config.toml
d_mlp = 704
activation = "swiglu"
norm_place = "pre"
rope_base = 10000.0
qk_norm = false
grad_clip = 1.0
warmup_steps = 270
decay_fraction = 0.807
steps = 4416
Each number is 200 + 20 x the weight over its row's rms, rounded and kept within 0 to 999. Layers, rows and columns count from 0. The size before them is the row's rms in percent of the matrix's.

# up: layer 4 MLP up, 704x256, rms 0.0551, rows 493-527, columns 192-255
# down: layer 4 MLP down (transposed), 704x256, rms 0.051, rows 493-527, columns 192-255
# gate: layer 4 MLP gate, 704x256, rms 0.0578, rows 494-528, columns 192-255
up493,108,206,233,225,231,179,230,196,239,205,219,183,205,194,227,190,191,223,173,203,176,245,204,198,221,199,188,187,212,179,217,216,202,212,189,175,210,233,211,218,192,197,214,184,185,200,166,252,192,216,226,193,203,199,196,200,186,193,211,219,168,196,165,192,193
down493,107,196,191,229,200,222,223,198,262,228,249,169,220,194,214,222,235,233,199,206,189,227,196,190,186,192,180,194,216,198,165,191,215,216,210,184,225,186,189,223,221,214,186,216,190,183,210,211,222,169,157,201,186,209,204,184,212,219,245,194,179,203,212,207,201
gate494,095,201,187,183,189,198,177,166,203,218,158,203,171,221,222,196,192,207,216,187,176,209,232,182,188,163,181,207,204,184,176,192,197,211,210,207,201,209,178,185,217,217,202,194,218,166,208,195,197,198,190,242,210,189,196,209,240,164,179,221,203,222,161,159,199
up494,097,188,194,207,208,230,203,195,209,198,197,189,199,244,135,227,207,196,229,196,175,191,168,190,221,141,202,182,217,215,235,200,198,200,204,242,173,204,223,194,184,226,215,179,195,204,182,212,222,217,219,214,223,183,225,197,201,197,250,236,183,173,223,227,192
down494,097,187,205,198,191,187,209,195,185,202,194,171,198,169,178,203,190,220,187,182,203,193,218,212,186,198,149,194,211,205,224,184,175,172,206,214,216,163,215,206,185,200,227,205,193,204,192,193,206,241,206,153,194,214,226,173,232,212,183,187,178,202,233,194,191
gate495,098,200,195,221,198,234,139,205,234,188,213,199,182,174,177,205,208,215,191,246,233,230,191,226,217,204,224,210,219,189,205,217,210,195,181,199,187,190,195,230,176,184,219,206,209,194,194,197,209,220,170,211,198,200,178,199,188,204,210,219,208,149,207,165,204
up495,102,212,170,173,164,235,225,203,207,192,212,223,229,197,225,197,180,205,213,214,189,214,208,165,180,221,209,193,192,197,226,184,192,173,223,239,212,202,200,191,202,207,190,197,197,161,218,187,185,182,188,218,187,197,220,262,167,233,202,240,223,187,212,172,214
down495,104,213,169,205,192,190,202,197,200,224,192,213,183,234,178,179,216,198,218,239,216,190,185,189,208,176,199,199,209,195,160,227,208,238,226,177,245,215,194,224,176,208,194,211,195,235,194,199,225,201,179,219,194,229,191,179,239,208,178,212,174,210,172,194,235
gate496,099,218,167,195,216,225,154,174,195,236,212,186,147,203,180,193,211,214,232,225,187,191,246,178,179,227,170,203,195,178,194,230,213,215,199,184,231,163,175,203,158,213,185,171,209,180,208,185,199,190,226,192,154,218,203,205,222,215,163,221,183,207,199,178,172
up496,098,167,204,199,158,181,188,188,171,230,174,193,223,218,204,222,196,202,207,202,187,205,189,188,230,203,215,185,214,205,186,172,210,171,209,236,191,164,199,184,211,188,218,206,184,203,188,203,207,209,168,203,232,178,215,198,233,189,199,164,237,213,210,199,196
down496,101,194,204,196,163,151,238,174,204,222,199,220,183,197,187,224,213,194,206,218,211,194,189,214,171,209,230,180,209,195,182,221,223,187,210,205,212,198,201,187,226,179,191,220,191,125,184,222,205,204,208,163,248,204,207,164,130,204,219,181,191,214,236,205,203
gate497,095,204,186,217,213,194,214,178,228,224,189,205,179,186,205,195,206,233,197,189,189,214,218,209,239,206,200,209,151,219,201,203,181,218,249,192,200,251,204,195,183,207,221,182,205,157,182,220,204,231,184,176,208,198,217,199,204,214,210,182,195,208,204,177,198
up497,100,204,197,211,202,200,216,173,193,228,205,215,234,204,224,186,236,226,196,186,185,204,218,200,237,218,164,203,168,191,199,177,190,191,203,226,207,209,187,191,190,217,196,201,208,213,178,178,201,205,185,223,229,198,205,215,226,180,189,199,180,197,212,224,180
down497,099,200,227,182,204,205,181,205,189,185,242,167,218,198,176,195,189,193,217,218,192,211,191,207,210,204,186,206,213,202,205,237,211,200,223,209,209,200,167,204,185,185,227,200,204,213,179,195,190,188,176,201,199,182,203,175,225,235,237,212,220,209,198,189,158
gate498,101,196,187,217,216,198,225,185,187,200,174,174,183,197,192,170,228,194,197,179,195,202,190,174,186,229,201,209,211,222,211,210,223,250,201,194,219,166,211,233,185,184,185,202,217,221,218,230,203,242,222,181,218,192,192,178,200,201,205,207,198,171,204,199,215
up498,099,176,212,198,190,201,184,185,199,212,231,213,189,210,201,162,218,188,170,166,191,205,205,201,167,189,167,193,167,163,209,221,190,207,191,237,188,201,172,177,183,222,213,194,224,213,205,194,200,178,225,210,214,207,166,197,185,200,192,223,202,223,198,174,180
down498,100,262,181,206,211,172,189,172,187,170,179,184,228,212,173,178,237,192,212,196,207,188,188,196,235,224,195,194,239,204,190,176,215,178,185,173,214,167,185,186,163,161,187,198,216,234,198,205,182,211,150,209,195,224,180,230,203,210,175,214,212,174,206,224,244
gate499,087,186,202,217,190,200,233,204,211,232,204,224,199,227,197,182,222,227,178,197,209,210,179,196,234,193,178,202,171,240,168,192,200,186,204,202,194,193,187,232,201,193,190,185,189,239,200,203,197,226,189,219,213,209,196,186,190,212,194,169,195,166,197,195,196
up499,097,173,210,208,187,162,194,215,231,176,200,191,224,210,178,200,184,184,195,202,174,238,179,227,220,194,194,192,172,201,198,207,214,211,205,194,190,236,238,229,188,232,209,192,216,190,242,173,197,176,199,210,212,179,204,230,210,207,200,212,187,172,231,202,206
down499,093,220,190,195,212,190,209,209,181,180,205,196,168,197,199,179,171,230,203,249,207,157,228,178,208,167,213,183,190,168,207,187,210,198,209,190,204,183,207,187,189,153,174,211,175,188,210,192,188,191,184,208,210,199,211,166,242,205,200,215,209,229,191,212,198
gate500,098,191,189,201,192,203,197,205,178,180,210,181,192,206,227,195,200,183,181,232,183,202,191,208,241,182,185,182,189,191,164,190,232,181,213,240,181,206,250,153,198,208,206,197,195,188,213,211,206,218,210,195,233,205,178,196,205,236,238,197,210,203,202,180,200
up500,095,213,200,190,255,178,184,201,193,180,204,205,179,253,199,237,197,186,219,175,172,197,178,202,173,211,219,208,220,238,181,214,198,239,222,186,224,212,204,159,237,212,172,209,196,173,191,212,184,214,179,221,198,212,219,211,232,183,239,190,216,193,184,213,170
down500,098,188,201,209,216,195,215,200,219,213,223,204,200,226,194,190,186,191,182,208,199,202,175,222,183,202,224,232,183,182,205,199,195,209,217,164,220,228,221,148,205,201,196,222,173,201,164,172,201,209,187,221,204,227,176,204,221,142,211,262,184,234,176,237,173
gate501,100,233,190,233,228,229,208,208,182,194,182,160,205,201,184,219,217,228,207,190,201,175,196,216,190,222,226,181,194,205,203,162,199,219,284,185,213,169,151,167,183,214,233,191,174,182,199,218,216,184,188,203,192,197,188,200,192,181,211,218,180,183,172,173,194
up501,103,199,231,217,190,205,233,239,199,201,234,194,166,200,206,189,203,203,192,185,170,201,203,174,165,228,209,189,204,174,210,198,197,241,214,205,204,217,212,227,195,203,227,187,187,218,210,234,194,204,213,195,183,207,182,226,211,180,200,194,182,177,195,211,214
down501,104,203,176,210,185,167,199,165,207,166,164,205,229,207,173,185,202,171,196,203,192,181,221,187,219,198,227,175,208,193,211,189,194,228,194,154,192,194,201,174,207,189,179,211,209,219,230,220,202,231,227,192,200,187,189,209,173,167,234,202,188,183,206,186,217
gate502,097,207,190,216,207,190,198,197,211,211,190,185,177,171,193,190,185,224,200,173,228,204,193,198,217,208,205,196,208,189,190,209,224,198,207,197,222,194,188,227,192,173,186,217,163,225,191,174,202,205,256,171,227,183,191,192,210,179,215,223,230,192,180,211,185
up502,103,189,191,223,199,170,217,215,189,175,211,256,249,220,219,227,184,213,194,225,206,183,224,193,201,228,204,201,182,190,159,172,230,180,224,224,179,199,214,203,206,210,223,199,150,205,194,210,214,213,177,183,226,216,187,179,203,206,193,157,201,231,237,225,200
down502,102,211,194,201,211,200,191,227,194,220,184,215,209,221,200,218,197,201,192,211,228,197,190,193,192,213,220,185,183,231,190,219,182,221,173,211,183,202,175,210,204,155,185,189,196,181,203,227,193,210,175,218,143,191,220,213,206,192,197,193,179,201,237,189,225
gate503,098,162,200,214,191,188,196,194,217,179,207,205,185,203,217,217,168,203,225,190,162,222,199,202,205,138,191,219,176,209,176,238,183,210,221,197,197,207,213,205,173,244,239,207,210,183,203,220,259,206,208,220,220,193,237,210,188,230,210,163,187,166,209,202,215
up503,097,205,187,175,178,183,202,209,220,199,237,205,207,208,207,209,192,213,212,215,222,182,194,216,220,199,214,173,200,212,233,193,209,217,240,211,191,183,165,198,185,185,216,178,212,165,197,186,201,210,203,221,194,180,193,177,189,209,190,173,186,205,176,169,174
down503,100,185,229,212,219,201,201,182,182,185,170,207,200,190,189,193,215,205,188,195,196,185,203,203,195,194,224,198,188,207,185,160,218,224,187,202,179,222,196,196,206,211,211,203,187,174,194,179,209,237,272,182,204,220,227,157,201,180,223,202,227,239,223,222,168
gate504,104,191,201,159,202,198,205,202,193,198,214,200,215,192,200,213,210,159,216,209,224,202,197,220,230,206,218,253,174,187,200,205,188,184,204,160,196,190,178,184,211,202,214,191,201,229,187,197,182,167,188,216,209,217,184,228,167,192,160,206,207,217,183,203,190
up504,103,244,201,241,222,212,168,223,189,218,213,172,194,206,186,183,198,191,209,158,165,231,186,160,196,242,170,225,248,148,239,193,210,220,174,173,201,173,207,159,205,189,233,184,224,196,195,178,211,230,241,199,200,219,208,173,214,189,188,205,230,141,169,206,200
down504,103,189,176,211,180,200,186,191,201,228,218,224,207,196,224,236,171,195,224,161,198,225,220,192,191,200,191,218,205,208,209,202,203,190,218,206,185,219,183,219,178,163,217,178,188,193,190,214,206,195,219,202,194,172,214,230,181,204,207,142,213,207,179,203,207
gate505,109,217,185,227,220,195,176,147,208,224,184,183,204,159,180,208,175,190,195,236,194,200,216,200,199,181,223,229,206,218,213,181,207,214,199,191,183,179,226,180,217,204,188,171,181,207,179,163,167,201,194,202,170,197,218,182,196,166,216,191,252,236,166,199,203
up505,103,173,207,182,197,198,208,194,179,218,175,198,179,230,193,177,224,231,223,232,202,200,203,190,205,179,181,201,199,155,249,175,173,217,205,181,205,185,229,221,184,192,188,198,187,206,197,188,219,200,197,184,184,206,211,170,200,211,199,182,211,231,247,255,172
down505,102,218,194,193,197,225,215,209,192,195,168,192,204,201,205,223,159,188,199,217,207,183,191,199,209,217,222,240,181,202,207,217,224,154,167,204,204,239,227,221,196,165,198,206,171,173,215,187,231,174,245,214,212,215,187,215,173,218,220,196,206,197,236,201,208
gate506,096,199,179,181,174,203,221,215,186,191,193,186,211,152,216,193,180,177,185,194,191,201,214,192,208,190,206,215,174,196,200,193,187,191,198,215,193,192,213,185,236,201,236,193,186,198,200,230,167,205,175,180,227,192,191,171,152,215,213,176,241,197,221,199,197
up506,094,218,183,208,191,190,217,223,194,201,209,178,211,191,220,161,196,170,228,189,197,172,214,228,181,195,229,212,187,221,232,148,187,198,173,227,194,206,207,217,238,225,213,209,234,194,223,201,136,199,177,219,188,214,212,181,158,198,222,190,226,223,215,204,200
down506,099,229,218,188,193,206,189,209,211,235,202,206,169,204,221,180,194,190,217,193,197,225,227,181,177,239,206,200,200,210,237,209,233,192,188,200,223,206,194,186,156,196,195,221,229,200,206,199,186,188,212,205,146,214,213,197,210,195,165,206,204,217,187,186,189
gate507,100,200,198,222,217,207,265,167,228,185,190,219,192,192,229,209,208,191,188,250,238,232,231,202,176,197,221,161,224,239,183,187,222,204,225,220,196,186,203,189,207,205,230,203,172,220,172,218,177,168,187,178,234,182,217,193,181,212,175,211,182,219,202,173,175
up507,101,190,200,198,198,198,196,188,186,198,177,223,179,208,217,190,183,219,205,179,204,169,199,161,169,192,210,199,215,214,210,214,228,191,231,187,212,199,200,228,187,213,177,226,202,222,176,209,198,229,214,204,202,209,250,205,254,211,185,178,208,216,208,177,220
down507,104,181,190,181,201,193,204,221,197,212,185,205,210,222,185,210,200,215,189,193,240,205,174,212,191,197,242,232,188,264,194,238,201,181,222,218,199,237,180,230,213,211,195,196,203,192,227,186,193,188,266,193,191,186,215,213,221,207,185,208,219,217,206,257,213
gate508,105,189,216,200,196,210,251,216,166,232,211,184,202,230,195,190,180,195,214,204,223,193,217,224,200,184,186,200,162,187,206,193,196,163,243,202,185,190,177,190,214,184,166,205,198,228,182,237,190,213,198,182,214,224,195,192,218,217,204,213,210,200,158,187,215
up508,104,245,199,215,208,186,198,212,178,159,205,183,179,205,208,208,220,208,186,201,193,198,218,223,170,176,178,215,200,182,212,189,214,221,178,155,186,197,201,213,168,210,224,195,226,195,173,229,218,149,203,171,186,201,188,202,165,222,229,209,206,198,171,208,213
down508,104,192,168,169,187,215,199,157,200,224,190,190,182,225,220,184,219,212,225,209,211,195,198,195,184,194,212,194,194,227,211,244,198,180,178,198,222,236,211,205,193,203,237,217,176,192,208,217,202,246,227,182,201,207,220,166,203,216,193,225,175,187,211,204,201
gate509,102,180,195,178,214,195,204,182,233,192,226,222,191,163,246,189,211,223,210,181,212,202,200,180,210,226,173,158,206,201,206,175,249,180,195,204,225,227,220,205,208,182,208,225,201,202,238,202,215,172,223,228,234,228,194,205,188,193,207,213,185,213,218,166,224
up509,104,240,196,178,153,195,215,219,230,168,163,202,213,215,173,215,175,188,219,177,210,245,205,207,207,187,231,215,204,195,217,218,178,196,196,219,198,161,200,225,195,204,236,190,224,221,208,176,183,200,189,234,186,187,203,191,197,209,227,201,189,218,190,182,161
down509,105,184,235,187,219,185,177,209,212,207,217,219,182,201,182,190,241,201,191,207,220,237,210,183,211,162,206,219,192,199,204,213,205,187,153,193,202,180,223,186,176,203,194,166,184,221,204,189,168,204,209,206,217,214,215,168,211,197,181,224,193,215,213,243,242
gate510,101,169,190,196,189,216,155,173,180,210,220,218,174,222,222,172,221,197,224,208,225,184,236,208,215,242,190,189,157,229,191,205,213,207,174,223,179,197,197,191,195,174,182,214,201,235,218,240,172,202,218,212,212,173,189,211,143,174,228,200,195,187,192,153,199
up510,102,213,185,205,161,221,182,192,178,203,235,202,207,195,168,187,198,263,165,227,206,195,166,199,233,184,159,210,185,185,159,191,225,204,159,216,208,203,204,217,220,206,209,212,182,214,199,202,212,217,195,204,192,237,217,203,176,216,179,229,194,214,184,193,225
down510,101,202,178,250,226,180,174,183,238,180,180,210,180,217,197,200,224,185,182,200,196,228,200,167,214,194,190,201,180,191,199,184,180,202,176,209,212,234,179,222,211,210,188,201,224,205,206,154,172,208,196,202,210,206,192,213,167,200,201,163,209,203,209,188,179
gate511,106,207,199,181,211,209,217,209,188,222,229,189,199,226,205,217,202,216,225,222,186,188,203,187,220,194,205,188,234,198,206,229,226,195,215,177,208,230,203,207,194,183,221,204,215,195,172,210,192,173,190,210,212,197,211,192,169,170,198,279,171,204,184,180,221
up511,104,178,195,199,172,181,186,233,195,175,197,181,203,190,157,214,201,223,183,210,193,218,212,190,194,185,206,210,184,198,171,222,212,214,181,177,192,209,189,207,184,184,198,199,213,206,209,244,218,188,185,200,229,169,198,214,161,200,240,232,195,232,209,191,225
down511,101,195,224,192,206,200,174,193,199,166,190,209,212,181,180,183,201,242,188,208,215,200,193,220,204,200,179,212,201,219,194,171,193,225,193,232,186,202,209,202,218,200,211,185,232,207,194,212,204,185,247,175,173,174,229,204,230,229,216,224,218,225,202,193,202
gate512,099,193,213,206,225,193,228,189,174,220,188,219,173,192,246,207,170,198,183,202,133,196,179,195,203,207,172,227,216,166,149,185,205,207,207,198,217,202,188,226,207,223,234,173,194,198,201,216,197,216,212,164,209,192,232,160,210,194,187,176,188,175,181,214,195
up512,103,223,208,204,191,221,218,168,196,173,193,205,176,225,172,225,227,185,216,195,197,185,208,203,216,199,195,184,157,226,207,190,169,201,200,166,225,215,210,178,182,172,233,237,228,223,221,220,200,186,207,213,217,227,200,248,198,208,208,216,181,198,210,245,208
down512,103,194,186,201,214,224,210,199,191,236,170,218,204,213,188,227,209,216,206,215,233,197,197,205,199,207,199,227,198,184,197,168,200,225,205,182,196,214,216,213,195,205,225,175,193,185,198,240,234,231,172,238,175,219,196,178,206,203,194,209,189,143,186,165,164
gate513,103,189,193,210,189,236,187,192,194,211,182,193,210,227,224,203,179,194,199,226,214,221,226,183,192,262,190,217,224,173,210,216,202,214,181,240,227,203,214,186,180,214,218,189,184,207,177,204,193,199,196,190,191,195,219,230,227,222,171,229,211,195,196,190,213
up513,103,240,175,183,196,200,189,207,204,211,185,230,222,191,189,208,205,191,199,212,203,185,218,192,233,201,189,172,232,182,227,186,189,183,199,204,192,189,198,196,210,201,224,205,163,241,147,183,190,171,186,206,193,212,224,221,197,235,184,180,208,189,205,218,206
down513,106,195,203,191,193,198,160,183,178,141,218,209,180,193,222,179,257,222,186,228,192,182,206,195,180,182,234,193,202,209,180,161,199,177,210,215,191,204,194,236,211,199,196,174,211,210,222,216,198,206,162,200,207,193,163,188,181,182,181,212,198,217,210,188,200
gate514,100,162,163,201,203,219,186,214,171,201,185,187,212,247,211,177,206,198,192,188,223,194,209,193,228,206,174,195,194,177,186,176,175,197,212,203,193,187,181,206,162,179,207,179,181,169,201,207,177,210,215,197,190,159,206,183,173,166,198,195,196,209,180,182,193
up514,101,227,199,167,192,189,187,206,168,194,198,236,164,213,214,237,191,228,212,176,198,217,183,171,211,188,189,225,176,191,212,180,210,208,190,144,172,185,216,159,167,194,174,196,197,196,163,232,195,168,183,199,185,162,212,209,205,196,177,163,184,186,212,161,203
down514,106,205,251,193,231,217,184,201,189,173,188,210,187,194,229,198,180,213,195,215,212,178,194,184,173,195,175,195,210,223,219,197,216,211,215,221,192,200,171,201,207,212,208,176,188,179,193,221,217,254,255,195,195,193,205,203,225,205,211,181,226,207,164,208,210
gate515,099,195,159,207,220,221,227,170,214,170,202,201,173,193,178,176,211,206,218,201,196,222,184,168,205,185,197,187,191,201,206,224,179,218,225,201,169,207,202,172,195,228,192,175,181,149,198,182,228,215,191,187,178,201,238,163,213,221,194,172,190,221,203,183,176
up515,100,177,204,207,216,188,182,207,199,173,216,195,180,199,171,205,189,197,199,223,207,206,172,200,164,230,175,209,210,227,191,185,201,205,191,188,183,170,224,195,175,218,211,191,227,225,187,197,215,185,203,212,202,208,208,180,225,203,187,206,192,180,164,199,187
down515,102,200,240,187,186,201,211,208,208,189,220,228,204,209,233,207,206,213,205,196,195,193,192,230,224,198,220,194,183,212,162,215,195,214,172,190,199,161,199,214,224,201,194,231,211,218,217,189,200,208,185,209,190,182,179,209,221,184,178,212,201,165,170,209,161
gate516,098,173,202,181,226,230,210,187,182,186,135,187,151,225,171,201,197,180,156,194,204,199,180,203,180,210,186,207,212,211,221,191,176,185,229,218,220,216,203,195,210,188,175,217,196,187,166,201,249,192,228,165,184,207,174,180,177,211,162,230,201,208,179,219,201
up516,101,201,187,205,195,200,203,192,162,203,228,197,193,219,200,186,215,188,203,218,192,216,246,176,195,178,184,211,200,177,238,242,165,218,196,238,169,186,208,164,180,196,230,213,232,192,230,176,190,169,218,221,196,150,165,174,212,207,191,192,166,210,188,188,198
down516,100,205,215,214,177,198,194,195,172,194,224,226,205,204,220,211,205,212,225,192,219,229,207,199,218,201,207,198,226,193,212,248,194,238,189,197,194,191,193,204,216,195,193,189,186,216,187,173,202,194,215,205,136,180,216,221,209,197,219,224,221,166,231,166,223
gate517,103,230,209,197,211,212,216,207,197,208,183,236,225,184,213,192,186,215,159,213,186,176,199,191,196,184,201,174,210,176,158,196,183,205,215,203,203,201,175,149,210,219,190,233,172,221,218,181,208,233,192,198,238,239,198,225,184,217,168,178,193,211,195,153,190
up517,105,231,203,191,178,208,172,200,221,174,195,206,211,212,197,250,210,184,195,206,188,207,217,187,171,172,183,173,208,180,201,190,200,199,249,181,201,169,207,198,198,210,173,201,182,193,183,207,197,192,176,197,236,187,200,231,213,206,222,199,185,229,196,201,172
down517,105,188,215,214,173,181,152,210,177,153,232,169,181,219,180,224,198,214,202,206,212,176,174,215,218,213,226,193,186,197,239,211,222,158,191,196,213,217,192,162,200,179,187,245,168,241,211,239,230,238,201,231,199,191,203,176,218,159,195,223,224,219,188,199,185
gate518,095,228,199,237,227,214,217,187,215,209,193,185,207,213,175,218,206,266,207,192,204,211,196,173,168,232,212,217,191,174,222,211,211,211,169,218,162,178,181,200,219,210,171,210,217,203,172,189,233,223,208,195,203,197,209,198,222,206,208,204,185,184,214,169,191
up518,100,193,184,207,220,232,202,216,191,210,214,197,212,171,179,219,203,201,207,199,189,216,200,223,179,194,201,217,198,261,218,198,186,212,198,239,195,190,223,221,221,198,219,217,214,201,232,198,173,198,211,238,210,192,232,236,155,198,195,198,200,181,215,201,194
down518,097,206,212,202,200,203,212,212,179,175,230,207,205,185,187,207,213,173,182,221,198,154,240,202,179,172,175,236,206,173,207,209,207,209,182,172,216,222,159,157,206,214,217,214,195,224,211,192,204,190,168,209,202,239,188,203,238,223,179,229,237,193,228,222,193
gate519,097,209,207,183,249,213,189,156,152,168,171,167,188,235,211,182,208,216,199,203,205,174,197,221,209,234,193,188,221,204,172,241,220,213,189,162,185,162,200,181,181,207,213,244,224,221,219,227,201,224,222,214,184,190,192,185,170,200,203,233,177,187,205,200,204
up519,100,193,172,201,180,201,193,209,216,186,168,203,180,202,195,210,176,188,224,202,194,226,212,186,184,203,197,228,156,231,150,224,174,179,200,198,207,192,191,196,238,159,173,196,216,170,206,195,210,206,177,214,193,181,154,190,227,204,166,183,215,189,209,225,219
down519,100,188,224,213,215,209,217,184,220,223,178,198,209,207,170,219,214,190,235,210,185,190,202,185,203,184,218,176,199,174,229,187,184,201,217,178,206,185,178,203,202,190,216,199,201,191,184,201,231,244,179,184,228,243,227,196,207,215,169,208,188,179,186,204,207
gate520,099,237,184,205,220,228,176,182,185,246,187,171,177,208,196,215,188,192,201,223,185,214,210,180,199,227,188,195,191,163,180,196,203,237,186,222,167,215,196,217,165,172,216,199,152,165,178,223,228,180,232,201,190,178,212,182,167,207,218,169,208,195,204,233,206
up520,096,209,217,199,178,179,216,198,221,184,253,224,236,225,197,163,189,205,228,215,178,246,214,194,202,209,201,178,200,212,224,189,226,216,208,193,247,201,185,191,247,204,205,192,197,219,228,212,222,202,191,222,201,188,170,224,226,201,194,238,185,195,192,182,170
down520,095,212,173,208,228,196,190,201,206,230,193,188,220,216,196,170,213,187,211,216,185,230,197,130,219,188,198,178,179,175,208,161,191,187,205,207,184,196,173,208,197,238,182,187,172,194,231,212,197,226,200,200,217,196,196,257,187,205,175,188,193,208,188,225,191
gate521,092,203,199,181,179,179,200,218,143,193,201,195,204,175,197,196,203,172,203,227,193,213,220,191,177,214,224,210,208,204,189,216,196,174,196,230,205,169,195,228,209,193,228,194,215,182,195,194,196,175,210,193,188,226,178,204,211,203,180,239,201,165,213,148,174
up521,086,195,173,201,201,224,217,177,228,171,166,222,197,247,195,234,169,214,181,190,200,210,168,193,212,163,194,221,196,175,212,170,202,228,226,177,188,229,180,177,212,196,172,211,169,202,183,238,216,215,168,199,233,171,218,185,187,194,226,173,192,238,187,221,218
down521,089,184,227,203,172,212,206,204,166,220,186,214,178,207,198,233,212,184,177,235,187,217,209,201,203,201,209,199,198,175,202,210,175,190,193,196,202,195,182,198,208,221,177,200,192,204,197,183,236,215,184,171,245,206,183,194,176,194,194,228,215,214,194,231,194
gate522,097,234,184,212,214,187,198,234,248,208,159,242,206,181,214,208,202,197,180,203,222,180,193,206,208,200,233,210,236,208,160,204,161,195,206,177,212,179,209,204,150,171,198,193,180,208,210,225,203,188,185,193,179,206,216,203,192,190,208,203,206,175,239,198,161
up522,100,200,207,163,215,223,239,200,207,200,202,219,183,196,198,209,209,203,217,200,218,163,193,224,238,247,240,181,238,206,188,196,162,252,193,197,207,198,197,227,212,189,206,221,189,200,212,211,218,168,197,192,200,220,182,161,212,183,236,207,246,192,201,197,206
down522,098,218,204,159,178,223,205,213,179,205,214,187,198,213,192,153,213,220,186,195,226,160,227,194,206,209,193,228,210,185,199,207,210,224,226,209,176,239,183,236,174,202,245,176,214,156,172,211,206,220,199,222,185,194,199,186,208,186,219,232,175,193,191,189,195
gate523,104,204,179,216,237,192,198,206,203,219,223,171,200,193,208,196,188,233,200,203,205,191,194,189,173,191,193,181,195,201,218,201,187,213,196,192,181,202,197,204,206,200,222,225,228,204,179,207,177,184,185,193,191,225,207,205,189,211,206,216,224,226,210,227,186
up523,101,188,223,192,214,233,169,176,225,195,205,175,195,236,181,208,237,215,188,190,204,215,209,210,185,196,227,205,244,232,203,218,222,214,212,203,204,193,208,179,203,212,163,229,199,169,182,189,206,250,178,165,203,209,181,204,193,213,219,221,208,196,179,201,229
down523,102,184,191,204,195,180,203,200,187,283,203,194,175,199,164,178,193,197,187,178,218,202,217,187,194,225,162,239,192,208,189,194,207,183,201,188,211,206,195,211,200,215,187,198,199,219,200,190,160,172,202,208,183,233,177,220,239,184,195,213,201,230,176,216,217
gate524,100,202,206,210,186,219,197,161,195,198,216,198,153,181,194,193,168,227,199,186,187,196,202,207,188,177,180,171,230,190,173,226,225,232,194,221,199,200,193,201,196,201,198,225,148,237,180,199,208,191,223,200,210,169,231,196,190,201,195,208,184,218,197,190,181
up524,100,206,206,211,195,209,210,218,205,166,174,230,228,177,226,204,187,222,171,195,232,195,148,184,154,194,179,211,208,169,196,179,195,181,186,150,184,173,168,174,216,210,214,206,199,202,189,197,204,199,180,193,186,181,186,207,169,209,189,205,239,172,206,178,202
down524,101,201,228,168,195,210,211,182,194,226,224,224,179,173,187,185,198,222,199,221,232,186,171,194,204,235,189,199,187,195,217,207,185,211,160,230,206,217,173,178,214,194,191,213,198,182,181,244,210,187,202,198,247,213,181,175,145,239,195,173,174,193,198,175,204
gate525,097,203,163,193,194,196,198,209,199,185,202,228,195,222,201,218,241,194,206,223,225,193,195,174,216,195,194,220,198,183,182,209,220,213,193,184,208,229,183,169,197,172,155,201,195,195,200,188,185,229,213,187,221,200,208,174,182,201,210,231,181,190,165,200,191
up525,099,208,179,222,186,225,229,172,206,186,206,224,226,192,191,200,184,233,196,152,184,221,200,250,185,211,166,196,215,202,188,156,198,168,219,153,196,223,217,193,189,198,193,189,213,171,215,214,195,175,199,221,219,196,185,214,189,187,246,192,197,200,215,196,222
down525,102,160,182,224,193,178,196,213,184,218,213,201,189,187,204,199,179,188,208,184,196,237,181,209,242,168,171,236,247,192,193,192,206,237,192,204,213,194,195,197,191,210,180,188,175,229,198,174,201,183,202,205,212,202,194,183,185,173,168,184,226,180,214,234,221
gate526,105,172,198,225,228,233,237,236,189,169,192,167,212,192,192,188,176,182,183,208,227,205,194,204,217,178,215,207,172,167,180,182,195,189,194,189,157,208,208,216,199,180,193,176,185,158,169,218,209,203,205,203,229,177,204,226,189,218,227,185,203,187,226,217,199
up526,101,230,196,220,229,171,212,205,233,212,187,196,216,206,230,168,200,170,186,193,190,214,201,218,157,185,187,226,179,234,185,230,204,192,211,200,201,206,212,188,155,175,192,222,202,215,227,220,190,210,185,200,203,225,216,214,208,197,199,213,170,197,208,188,210
down526,100,153,184,189,211,209,176,193,195,194,214,206,177,173,198,190,175,214,188,225,218,169,178,209,223,197,181,207,178,187,215,197,181,178,226,228,151,189,175,206,201,215,229,225,219,209,185,180,217,170,165,173,183,233,175,186,157,178,205,194,205,184,211,195,204
gate527,108,189,197,179,226,204,218,161,198,155,197,224,192,215,185,234,193,195,192,216,212,196,220,223,202,193,181,201,219,199,226,204,224,208,204,193,202,205,229,151,220,230,233,181,195,217,169,210,166,186,191,185,210,183,252,214,179,222,196,195,198,227,199,164,194
up527,103,177,182,208,186,220,196,203,234,209,252,189,198,193,217,241,171,200,194,192,180,186,183,168,207,179,201,217,208,194,212,201,239,195,242,207,209,237,213,210,198,217,215,217,192,195,195,183,203,187,213,221,183,192,215,213,177,197,213,216,181,210,211,182,171
down527,103,204,207,160,205,177,204,231,208,158,205,195,211,183,205,247,178,194,202,242,222,200,220,199,209,159,184,197,213,220,192,215,221,180,209,216,208,177,175,179,193,184,185,206,195,216,220,190,165,161,233,192,205,198,196,170,181,187,170,187,201,211,190,214,199
gate528,098,199,211,175,247,205,206,179,214,194,186,168,181,144,181,208,191,154,190,202,190,230,207,205,211,192,219,211,203,207,173,209,204,190,206,183,182,194,205,194,195,190,230,191,186,193,186,181,181,206,190,189,263,191,231,213,220,223,223,202,212,188,175,200,200